Each number is 500 + 50 x the weight over its row's rms, rounded and kept within 0 to 999. Layers, rows and columns count from 0. Numbers have three digits each. The size before them is the row's rms in percent of the matrix's.

# up: layer 6 MLP up, 256x96, rms 0.118, rows 224-255, columns 0-95
# down: layer 6 MLP down (transposed), 256x96, rms 0.0659, rows 224-255, columns 0-95
# gate: layer 6 MLP gate, 256x96, rms 0.118, rows 225-255, columns 0-95
up224 094:495439384514509526552502526501491511517501529468430466532573453441408539383453492575454558492458497471577517468479439420515489456489425467419520604472464515475486539463551515457614497497494532510395402588587492541442510504430503443505510534391530473530506471493397520571449455511509495452
down224 081:499372508475502427493429417544523525514536445508545479498537476397445542520529523463521503537577462587530486488543408440545451356510416372500589576502475498544437493442457436540526528489437508546515570528462482512473517511455521572488480520478482485556559499492379501490551517530588559474
gate225 119:542470502503502527434495433507444441601492380533456525448495583527506484502542459551457483476573458464511573631455514495520487560534509511418590448521469499577538557463496544560440529453503545389488581429520521499579461358487535530470523545460442529457468427424443474509565515489543494476
up225 112:428572524568528523486548525607565522502470538444541571459492435501405637487440478521510462536509476532506446468496570491484470532494473509474459507452450484504493460507441415448483468517533478564566416516546469537478496488501466374511410443494591576425554493583481630487429432441500466482
down225 111:456589476527480528479544444447572541442422508373502506450548433487553503519431548432519474530462515600508458460585496479540410490381407473523476537412510467539503497512506520553413523531462573523511607523557553505407499531526502463603516455508577527458562540502500526568457481462507469574
gate226 082:429491509534588402530567481484535455441457417513417573506492646494489477514542400579528558406546515486513560503497561422535477494492502429488413526470581548511487440480543554587401527555530563579516473495531434536511512511489529561543488566476511468586491520514491478428508453552457566527
up226 091:546494491547631524515478532434372509558400504449505427575538350468531440442498572510512484522490467464526484516455506450523559434456499415465462592474521459512536452494447462473530385470645514442520485547480518513477524443484455550472530448469539502453522515556532530434535473461534563499
down226 081:518455516484470515503478450484501586576466528398428439505614364352469522472564530491503577550493483574533478493462482433502518429509437456452436569538486505469535484533546511441478500489489476486491594529474535531322437516535535490476483479556431489492546492467430511453494475480509428442
gate227 096:530542554539592520463467401499524551602471527477493489474453536456503476520547451482466509451565469544463410501456604467466491520543485588537471529498530575557543562421432523535518492494486439468458493496524610478508533636457491550417476589510525517479528519519561646516508497365501518476
up227 097:475464578445566490542546574480527504496525568514502504534581476492430443446520502542546420486530425518591536540500618525389571439549582469464540532453492497415471544509476457499451508479524461597556505508531533497502545562510465534430561553449425493545568437519454566441594401460555493439
down227 100:439550570434492504575546506507468498604510447526547439414470478523476466479503570521526509427556519472547520547496519537484479553527534481544540463484512469528527537546428488433556448450538471481507438392519483594561469479391549507480585668546455525507604507557553502507591498390524482487
gate228 107:477496516500500585452506468437557470554449547559440486473487577544434485505517591492505594431529454438541558425494428507428549474493417506478533507474466443481462511417509530434481475518432557549414482522543427541481505452505630473486468538619419535576549467519448562591557477471529588503
up228 102:532492432511494532496455519596534583530459426397488522515478424546569511476462549477506512505431633447516472480537536536396509517480440487478453514591500421460457508519475513614439439489497477413507498513454572435480452470435422481380503485463488489436527452454525447435537504467605479422
down228 107:548438495536515540597419558569490550532567502500521444479576486516492517437380422528542503512445545497411458579484492466469514439450525472506483485505469558497450515515581539584601451525454465370511502453517511491457529438429514548525409501526516519598413482523549569398479433500557538469
gate229 111:514474471403499471583522482532505537354438455466495496551461553514527483520493450525498550543575506536582445473554491514558470517474417553478512516499464588555375593468415489471404419436492546491515547450446569544506554533492488576494446434415394462515538532525534450482474489447539568503
up229 113:561498503466449513378570496546488564504565439375530481469461418560453461467490417602565477512472541543508505515464535548507384428523578429477462477453494437582576390504513470525519518578451458496531415412544580447521534525496498519543506520492539593446491517526527539523495529445469458496
down229 112:496507458526481486426520484516447427560501506511489469468554510388480518492510474527468385498536519503481559552542509474546507571539508486443442483587472464469484506625559590567529503541579527392483455480529573435512491463604431554565525545650498496410454434530562484451495472563493454547
gate230 103:515571484499396571446430464514560511462524482513485428440423497506472450381437506497555463450496566404501454531461518518531571436495380449435434416455537439531482507459514506499563485511517522625408508447408463465447496470450532443477572557496530519454541544482448568541537533488558458536
up230 088:473474543460530473538570482528454523406566536432534471615585485539589600456584501502467476451512454531524547483464482525473484451406516504565442588600495580455563550470545515571530452549495429525555515572532504435559512528399455464484517444475417450506527450520554468506422460578531528486
down230 099:531498445512478511501571499528419546466585392505525514458517466537531582474536476532434605450462529511461478524457490543483621499470631446442481521572475486469442489464521458427531488563525556624515568572500548392477479517548533525465492603472465504489544477458541565476411521534524407467
gate231 109:493474529501575418431521532506506479530479478427498453497476521565454457438468517473498483546475550550496481477550508612530587504461337523503594546449444446466515417492476449473541437520444538536559468442528527382468494532418581477422503515524472467400542545610528514559513454435441462519
up231 097:424513445562493483557448409597537477524507544471540494470500474462573639591527549579429455492575541464493452486527508434445461516487544597488421498529493499525513517535483530496495517548557403560626494489451465596478412437519485513617527512501443456510533508617529483498492495487477489554
down231 097:518452496404532509459541514416428462382490487508465474497473490549452514567485506488496479600441441508528422487514478500485510591568415565516538448477553501507559466478456438531465460538578572483468528535558402496596572411422507535503501423506558452495594497460515431558557596552459568496
gate232 106:536524437548426469506449461355493458463515475514477506503543498532554516472521494530529510506488418478445516589533506548532453518533528412554489532541498544520426515486539491543467498542499451531393548491503380442451571606503516417513455479476585482401542397484595511460397525438560514583
up232 103:521478473523546395440524465471593465517523438520554544411460517576460500448452540604542550507452476518475531541418450447470485521455536482553471443447435635448528493427535462449517466463429486520360488473558415481483554434507540433494520413540501540558510438486500433471460462531460437548
down232 097:421556481511438494541566516569357480436392483579452504483458541484453448444508536427471540489477472546567496548538500552511498537496503392444586445564432513547599538408462426458434458560494498518512482463486447495513582480565587510477494577508420481448489509406472480525535500465513450538
gate233 104:412545547462523583588406539475478473507533538479533536490611602529466556502516531529512427452460448453460506511469403519591535568508525552487599463506565487509476550454466506466506531427505544436591525502524531508529567588522450510577392492507495489583512593577517501585571486506457476452
up233 099:466471480476617617473463498476500455488474533470525487502496436561601481406490470486435521506432510442537534446392585573458506527447552409532541519472533531450459610496533537441456462407527506481532531485478491432519382487428534476415487496507556427510571419443493484572445546470467475511
down233 101:547563441412567507501466488446446609539504579330483476548523519518465455503479484461438424503499517546422525459590474556486589529501454519554430520504511504460580548505530512422423481510522497451502481470512554529493514497575473555563513563503461457428477471463577530503585413570391475497
gate234 090:490515563584414509423490468545535546573525444516578412513553485526532557493475559452403488418407586485541495478519529521478457493500571483452493567420481496513515425517406469532517418546506496486515511554485436551469472440588510594621523591543500464476520478524535509550415614472495472497
up234 087:487574476515557483453511539568498518441482466422523519561558491575502470443458552519480585590473457482527557554553532533496402472460522461437587551535517552489516578466516462496420445493492573483454501512597555412582521545590578471465562446502448422543487551476540526457493414412483591565
down234 087:421502538473508558485536464536499513534573485707405523478493514510493513431432397492522486483452462487444530471520487474486513486427494479519578548534485484522600422462508485482427452476409418511545425471527521473543502496545489501516476400562487509582393599470524538531528525451572534455
gate235 098:470498501561565482499452464494434468552516469488481429552463412517498409491561461431471508482517508365545516484510463569522488453429541494598446552576408371563547466486526428469485422509434489457519532450504505465544516529548469597478460525507580509506534518433563594503492377484530535439
up235 107:520400486473541498476520414568491491529565494478523561502543441483470518482488530528533472448445586429426496423486431466490592527564507509551632473536517527518397546497496560640489559481490549422490538502496408407605557568527463447495534455466576544498469511529545530431503507552459452468
down235 108:551487517486483454459416549482467479501505412591525417490588534520489505546556554490628475540482458471515456458553469505522472532510421415475470503574495556528474571458466424549445493419520553544520548443546502506441478586564523483538418430536555670554573523565512548460477532470491528538
gate236 098:536556545511549455525459506541440459547474514426504533514510515435551464494521545570529531519487557496522486486579452498490450496448560485476501539569462535424414580543437501597604517549624463473485551441545541483512575533506428462412448414458451461506572404609566523478573499477572514565
up236 106:525520515530483469488467520434565488406479553519499591493500467620403527541453438497468459435489482491409499524478551459533494468524449511630477523456531515595584488520451450446464484521511423539360476480479493420436468494486466567491523431585483421494446427479435544558407465512442489466
down236 101:538468540525513434574489464479513522600528449629539471472438456549492503425520496519536614538446468493495510550443501500467493424609542502405495522528461441492530477395539487486549497496470543536463437516437491549517505477387518455395469523465503570543478440588450463584438497587482523406
gate237 087:477553537443472513487498527529490509486395584543479494452490494538542542508434497571442532440534500439535534567530481500497521488463358520439521473535487452519496435395490505388539459503543490470480406603494467513477443540501471574567493610476519569485448640529528388504536477523524428428
up237 098:565596512435408435468503503477517493489408501519473462493457462541523539592492474500508467445487485417475512494575427538483600490413493427497567500547525566477484629429510443440522505619536439468581484498483551564466437503535419516456545526561491483505567603568509457553468488529427445497
down237 095:503541444484481476481506474492543469482477525630555669447480469533465420477473423519532441471502542412435552516498396479483496470545532495558476520504561510394443518463448501568419492527539398521515411494528406483502503522453476506510527515551431615517394501572492491491534508519417546513
gate238 103:514444495490495539517507501467468538449431551512496518514541482513412388482457439577495474544539484496502562529532468500429512566437492549485455410449580523583550524490414493630505409498535566449465503605460468524454470411475497565528452438456411406506539471468514421471518606578533484547
up238 093:421481477512428484523464509419556368548538530410447578540485499513537509574481464423486462548436456580589527461454478459548394560488454525472531489497490514516465520591506508547547476439539565538466542406517513495452474588529521462541473409474499564467468451507564618514487506589485594493
down238 094:499596505544489454471480396501487534482460514656502509527445506474478549499491476519483539428453501386442504540524550398530497493560550537505503451500522537470589483562534508443585435524440484449384464462531518441592503364496457526539534448556504570589478502497512438550574503514520463451
gate239 119:482483509573444595451482470486484532546554535503342466521443468468582449531490478517459456602490560533499524385520434558452489564422424470507454439540372495509514494491488473505527502525537463417517509465485513468462517517482518591447499542432509593527530618474545516417513505386492496472
up239 112:425570553507447526423546469476553441431531516579420540474461452569540556505512488510535499522532421452484491470478561517493601501438516583484390482518396485457476534470544491521520466577517495511478431567444427572530549502529583573433597566624541507509530482559489484436446529476434473540
down239 110:493503406479492476546519488458573551465521489622543612567601497565545483460490514524567499521535550468512472455490588526517437497577456537498422514505494492427532472506466565524423498516494479480444575375593487524488514466488497534424552562525551501451447431565430506531382524386504535529
gate240 096:425529530429450631461503598555601425473549358489444426535539494460410509483479496531542526502471510482574426516498501571472431544490516559473500525526551449496562479459403426466539542475461496522581440505427436495544443584540536560473562481477505493484537563545492459424447501532468501470
up240 096:555475541520478443578606435432427573505448518459577488511492466477526490499480429425527443512422472514462608456511498514593522589473499450486513560623493457479493554544559550564485504517460517471507522455576482559423545389395506474546491580434463541480502459474451453497547544576520568488
down240 104:543568476572503479537500401461541419461504390543569421524451515466554475454500477451438492526430471579526507475452478387454483490564485353489494507438559548452489439486493481500590487467496496447490646546524557542503482468385464468535532494405534469457481487531523526463522538546514434452
gate241 094:406569526466486529487456504444408515462416524540449512504516478455560494641440450574484496430537482562523531527556507629526387435516446633511490503443412506498488534538424438458481498607441491502486606517446555516504467500492509558516482515485462531516432524556577512542518467498493548482
up241 096:451466541488561487570508504510484468412501479549605478415499413399457491435598436536501448414465476559488526486492530470509521462502518540494481553547447510535576490447581497543572477544495586436478465588467545545469552488551535478558543635464434511595537398447525508449548443472491491551
down241 099:519477530502545500481387538474440500518455534526555539519456470554557492571529582534426524464527514524558449479563514556439505450464475455422510566437413609464459581513455512456466548555547459515534631563460503466453372456496585487511479594511475463569551456513516502437476603481480536548
gate242 110:453478467458541468514498456593445493565484528510519520445587462553491499475611507484448461464540484469378587419506532578487599459506416506446495527546435513522517497507547460501527430400516397568484431506410439467472509400515527447507459464472486508483462567423445498581532380496517504524
up242 117:450417480474514530497508521417590444625505455503507585526548525501509486505452520555498540490439442377491517405480534502586399566550388462428576468501537531577470495497495519528531570413544500478496526503519546518409436462482520386563464443481561468410497457471508443509460486458511492465
down242 119:433426464471549547497570476514473489495454442628419557512506494499507501471457573572550523469463487487407455531452560464563365490500550436457574474514500510537529519475499496495439539517448436463512406377488479440510457585519556530412594513483455615503480422463483485509481503566465487565
gate243 065:466522549435494553555456448429543442549512528557491437437622548533557487599478483542497426433516544436472468432532518590444518548479494494560507415499553413454535500456445474521439465494361494443495523464558481390532532557490446524499428487543485487510469497531636480523518422456475501539
up243 111:524513522554492505580496593543514580492487593483440496492516476514440486558415513540479585585563435564496528537565536575511517505481523459464459504421546476457514536580490525449508516538416517503553484502566456552455539484525536504611543579572551372497469456480577466588508522548390523591
down243 132:468532486540465465529518572485514527482527604278520470502494476498509494506487496518468525499533497568554487526576507495468484472547565552436416499405574550414511446509580510433516500602519517463510551482527511532451497464451593489517542609618511465529429431461440477506491551504438498499
gate244 100:426580523529491490556513554519484577573483520487554474526573571491502499424529559441463440541488442440460543421484546574474381535430464545547480548512465489535573446458554494579543445528541461515456486508507496466472641433546492495481445411540516522498603553464460405400503495477508413490
up244 099:409554399500513531456546550552559517502471492544482529567575571524453522533515560480514390573547427509408558458501532498509507528477528542513510452527550503592486537518527453374500494525496489485509458465555515612468589446529432520533498375483519539459538493427507422514536486538457516647
down244 105:502500506481514473479611472487494416412465541387587465491444454519511537517588464533481486493539597514551497482516520558511566472521550505590500581522483467467436500543388535599469474488505482488494467452467447504556376544489505533340508507510486453500551548574472509559559507397524436531
gate245 091:552522580445461627411381464434528463479445547575587436444453544456503422500521455466465515400531513446495461476503497562384577516486486578463507457525472478528482571459504463527490470455478547480554570477516520416517488469514466500444483569560576627535542487442487548453528519470454508538
up245 106:452492510532462405468523479579555540562548510497578496474500493487428538441464596583508503423668511490575491421542490523492455501543553472466473523406495422519470448533523529566534459473495434471482454500565481591491486563539411414580558473500590524434493485531437456457505416521507447514
down245 110:507455448565551453532504553544510468520481503569526610495546483443489481453513431429669494529532459538607590428603448470451460495552534504480402463379486467558457408462503487517497449483420497472484427524522507550433454528538494421529591499453539487474497436497485539481547524540503474484
gate246 107:523414568511488451518512397477500525478519483467545570572478603528532421519560499522558526456604488558413460533500482507497489510428457493440445495544567474503578476508504548448527401476524501389436474555515523417506520531396490485391489469562530509443491545574523534411505612518514573453
up246 095:479607415442427516472457517388541517523460409564431407490557457520504498494486489539462427503444518578479413517463511555489547537468497448460489542484487562457531515479476540537603538523574478547448432602478443542480446491511449464576534548487537589539371425461532424487466538497504486547
down246 097:564611430535544536553472553479439466499496541466542529533420432482500526530496533523604470546419465455471455409544408518530398533446453507519622443488477544507514560576488486564560496471461528556525535560498496593515440479490416467530457475412529457539484541512542561529432471400524506422
gate247 111:556603408558490465516619482533421529498469471626513514531461528495525497469557439469527511412526451516546529529434483424464495598459406511483465420497422437497506471398562501526377535514429476501498478481518481525534476466502554549500453531502499468594458487538563599408531441510519459516
up247 116:561490541505607537445543586566407466508504560526505463597534480530393390532440494548399600493464467466511476517494463543553455479485541513510503556467518560472595518483497548459563564447426544466517522504483483480533554567460429470447496510539460443478441466464449401449468617469471531444
down247 114:572389578480517476436474557472504479400484511622489504584498441565574500520517477495467529558490473495567533474518412461468446505447541423508413531543515463453502549421524563442535520509468517614497464491402423539534463576482553369507421472444549473450501519443523452531444536485502518469
gate248 111:475541473434503571396431470609453427464506416466452503485382490543446419435542419534506471475469499520432427579503463466431501525450457581488547405517466494483494460493497510472448505503499436484586530446569519518591480393495500482532513466464537473532489561599537406590548492500503470478
up248 103:524385524504442476488520514470503498461569606498495544522533422467596484475409543504563450456560487506445501527458506495501454520565549467560403534486473486484483511589573492516529621470491478473487563493494539423403515549446480490423578509438446534557492472490541553460570541595593385531
down248 112:417443591490441493521586505437504436498462460452529426534463546403447490489437469616482543481567455569601542468461483507600490500452439439487598460510512419577486465427499478462475460498428487533583442490469523505486450595548533517465618513472501515547497491506459510510442531452536408489
gate249 085:509543482505488566431509481435452531516490502411526550580508537506515521470553538511491426565416529500446492535560461440563476445514385475472513550523495545568434534452615511554483534537438520408444537610469436451480503652534451539487508447577495554423420544509569520505511496498534416508
up249 098:453486527498590557491516562457487440424517597598485640558482593529493489500470459430464574536603526499549478574429454492464506602516451508530456545492496521502438502458522541473588488470451537528490344467505459517539462458487430413533496533475439489536540474516502475556477498420541570472
down249 085:490491536506464497541496453592510596453533463490491442452453434462448531549524581516534441559421443531402604481534544376514464419543507499514494426498547510577539521488452552476436400564564442497426562496495514471542462458509543571383524526567536457486564569440536551440501481520472461490
gate250 113:406461505546532547427452400434438442517538444506515505406440499432499469569550436514525500508457513527452511501540520520501486472510475482509410500526472505433554528472534526461546481589525460636518589585498515461471511467566461644569530484504459554562546530398475546449453554425422521465
up250 118:561466433493543442642484595615395481452471473463579475448510431468459556480502543451519427490515577482509614551403438507466495476551480499470555529480516419519467583563524486558491507407500402446530456478550448563550511483455488457503491505520478443529470505486576558468542510528509451564
down250 115:567527488537501420521526561392548533551510550474544457550493451533564493510551465495405523577421531493449468507534515512539520516467502486477565590512621640361437521510492469608527543555436609475451484438534446568428498462456507488536473516516557507505439527478512513526458521572507548478
gate251 094:530519487437496432575436457578472359531451477434577452481422469547550509546491451521540417390481530515409502483469550562493518526503418528525540539551447516447503542480477471574467523520548452431499499450444417519591473529510443531480367555533526525547513537548593534436514486462540503434
up251 094:556576487466460444565528502542533400531395504463524462541516483611599408436453470469468493406549585525511548553530526539464499451487475491514551563527450526423532559476533544589463527491577514411562468456593502500530420511499491453451469587549533463509514471483574427536462525404447503518
down251 092:478538570482553483543423525489440509421545533365526569521522438516421522451521511463509500515462487455563470537443479593432521443512569528492444493466446552444593569480523482450481414513569507474457450514541536478534527418519417434488490563558465457462460490415494482462507574563368546412
gate252 105:448624508477452434613494464541484607506555435512496390435499452496398571539514543466512508561493437512547459353496499479543469520514441503461529401458450548495456512476477559531465481534487522521458510516507453543506598523409522508525503543431525446445561575470421430503527495507535420467
up252 102:487570394490529418551459464530474538608409493468511511560480588486481576562412510572438495613486436461565538519498463512421521399444451494517398494486564394508465424466507465428455580501438537479480520548445432511465521496489510531477500557536517466526580495497480433469499495557562556495
down252 105:513489413582421563402504536439459472413438562536498533492561490541498385443490444512513487484433545474390491495552444495462476478484533430435499435516498493424537394554581444458591458571506462525576477496534495468565437472556458517498567524559506536436417560540550580532501477491483455504
gate253 085:553460488463447442459548502505400536416585418520482434547519496516510494466494566508467507551532495536580504435547502511499458425483459397515553445455564470500523486458481507438591510409431564486596513456504431445525476424463501499370618492564575488526417584505533527545529526451517455506
up253 096:474566562519551474431408449500611492483452475483579473516499439540590498602435570557559573506482448545393541532432457492432487501515524503471493467464448491422482511530486547535569480503588586472454530603520567528467462568453444485494443573511501567437476464510541483519465474578448417451
down253 090:456479493452507448551375471490590479538506540368456522558606487435474546487462504536466599555479459523509473610511535498557563471565469522548545492539512432414509473492521545521516507576503540552461533536556500419472516459563544552463463426571595521484571547444505466504541604526507484416
gate254 100:586394591442463494457567615511478444477476471476561477561436440556565450446478519540494439541423488503527527494487459450600515515482437479629550495524521486511497510433532505465543471529520558543517474521395455529500461432453536445497529494528504506583439612413508486525446425440558423509
up254 094:501444513485403528550518462442609570480525482490506471423527538536482401457520452527456550529429497561504539518513497572436531430536446361603494482541500482427545435499530499459424489551553542498411471524559479490533591481442456452471643547576491538514489445554537463477439543462488466505
down254 100:484591466549600435579524483519535493516522485485519550459442512513557479490533451515569499539549454498461493537496549517614467541461446475589457471369555483535543490472426440565493527540494601618515550529513511510491501515456568481450594445448466563582555506446508499546587431386459495487
gate255 101:475499500549571569541488428551604437519544534531518491563364515479543560527519518523455465535462557409538434458459537570447507498471435533565540562482505467472460560560491508567470528406499513485504575357545446436446520423540380522470476463435486460500528495431539549564563477472507514521
up255 101:525488508513462513373521519437481579492464595519474460587515393529502509511528519489513449484490391497535451526495402468476532449467519526477435472462579521419445476569506579475586454498474547451396511524421522448419510485421457540406531490544485563438493540482473487582365491520543463495
down255 101:530489527570426462492537329574504522490532493464461521525589488452513364538538527539477508575464525561433586581449394467565488567515479510431486550589473503505558445482504423403476476483455527524421494538559581546450512485510483455561531514504525442439540546490521508510499508546587526487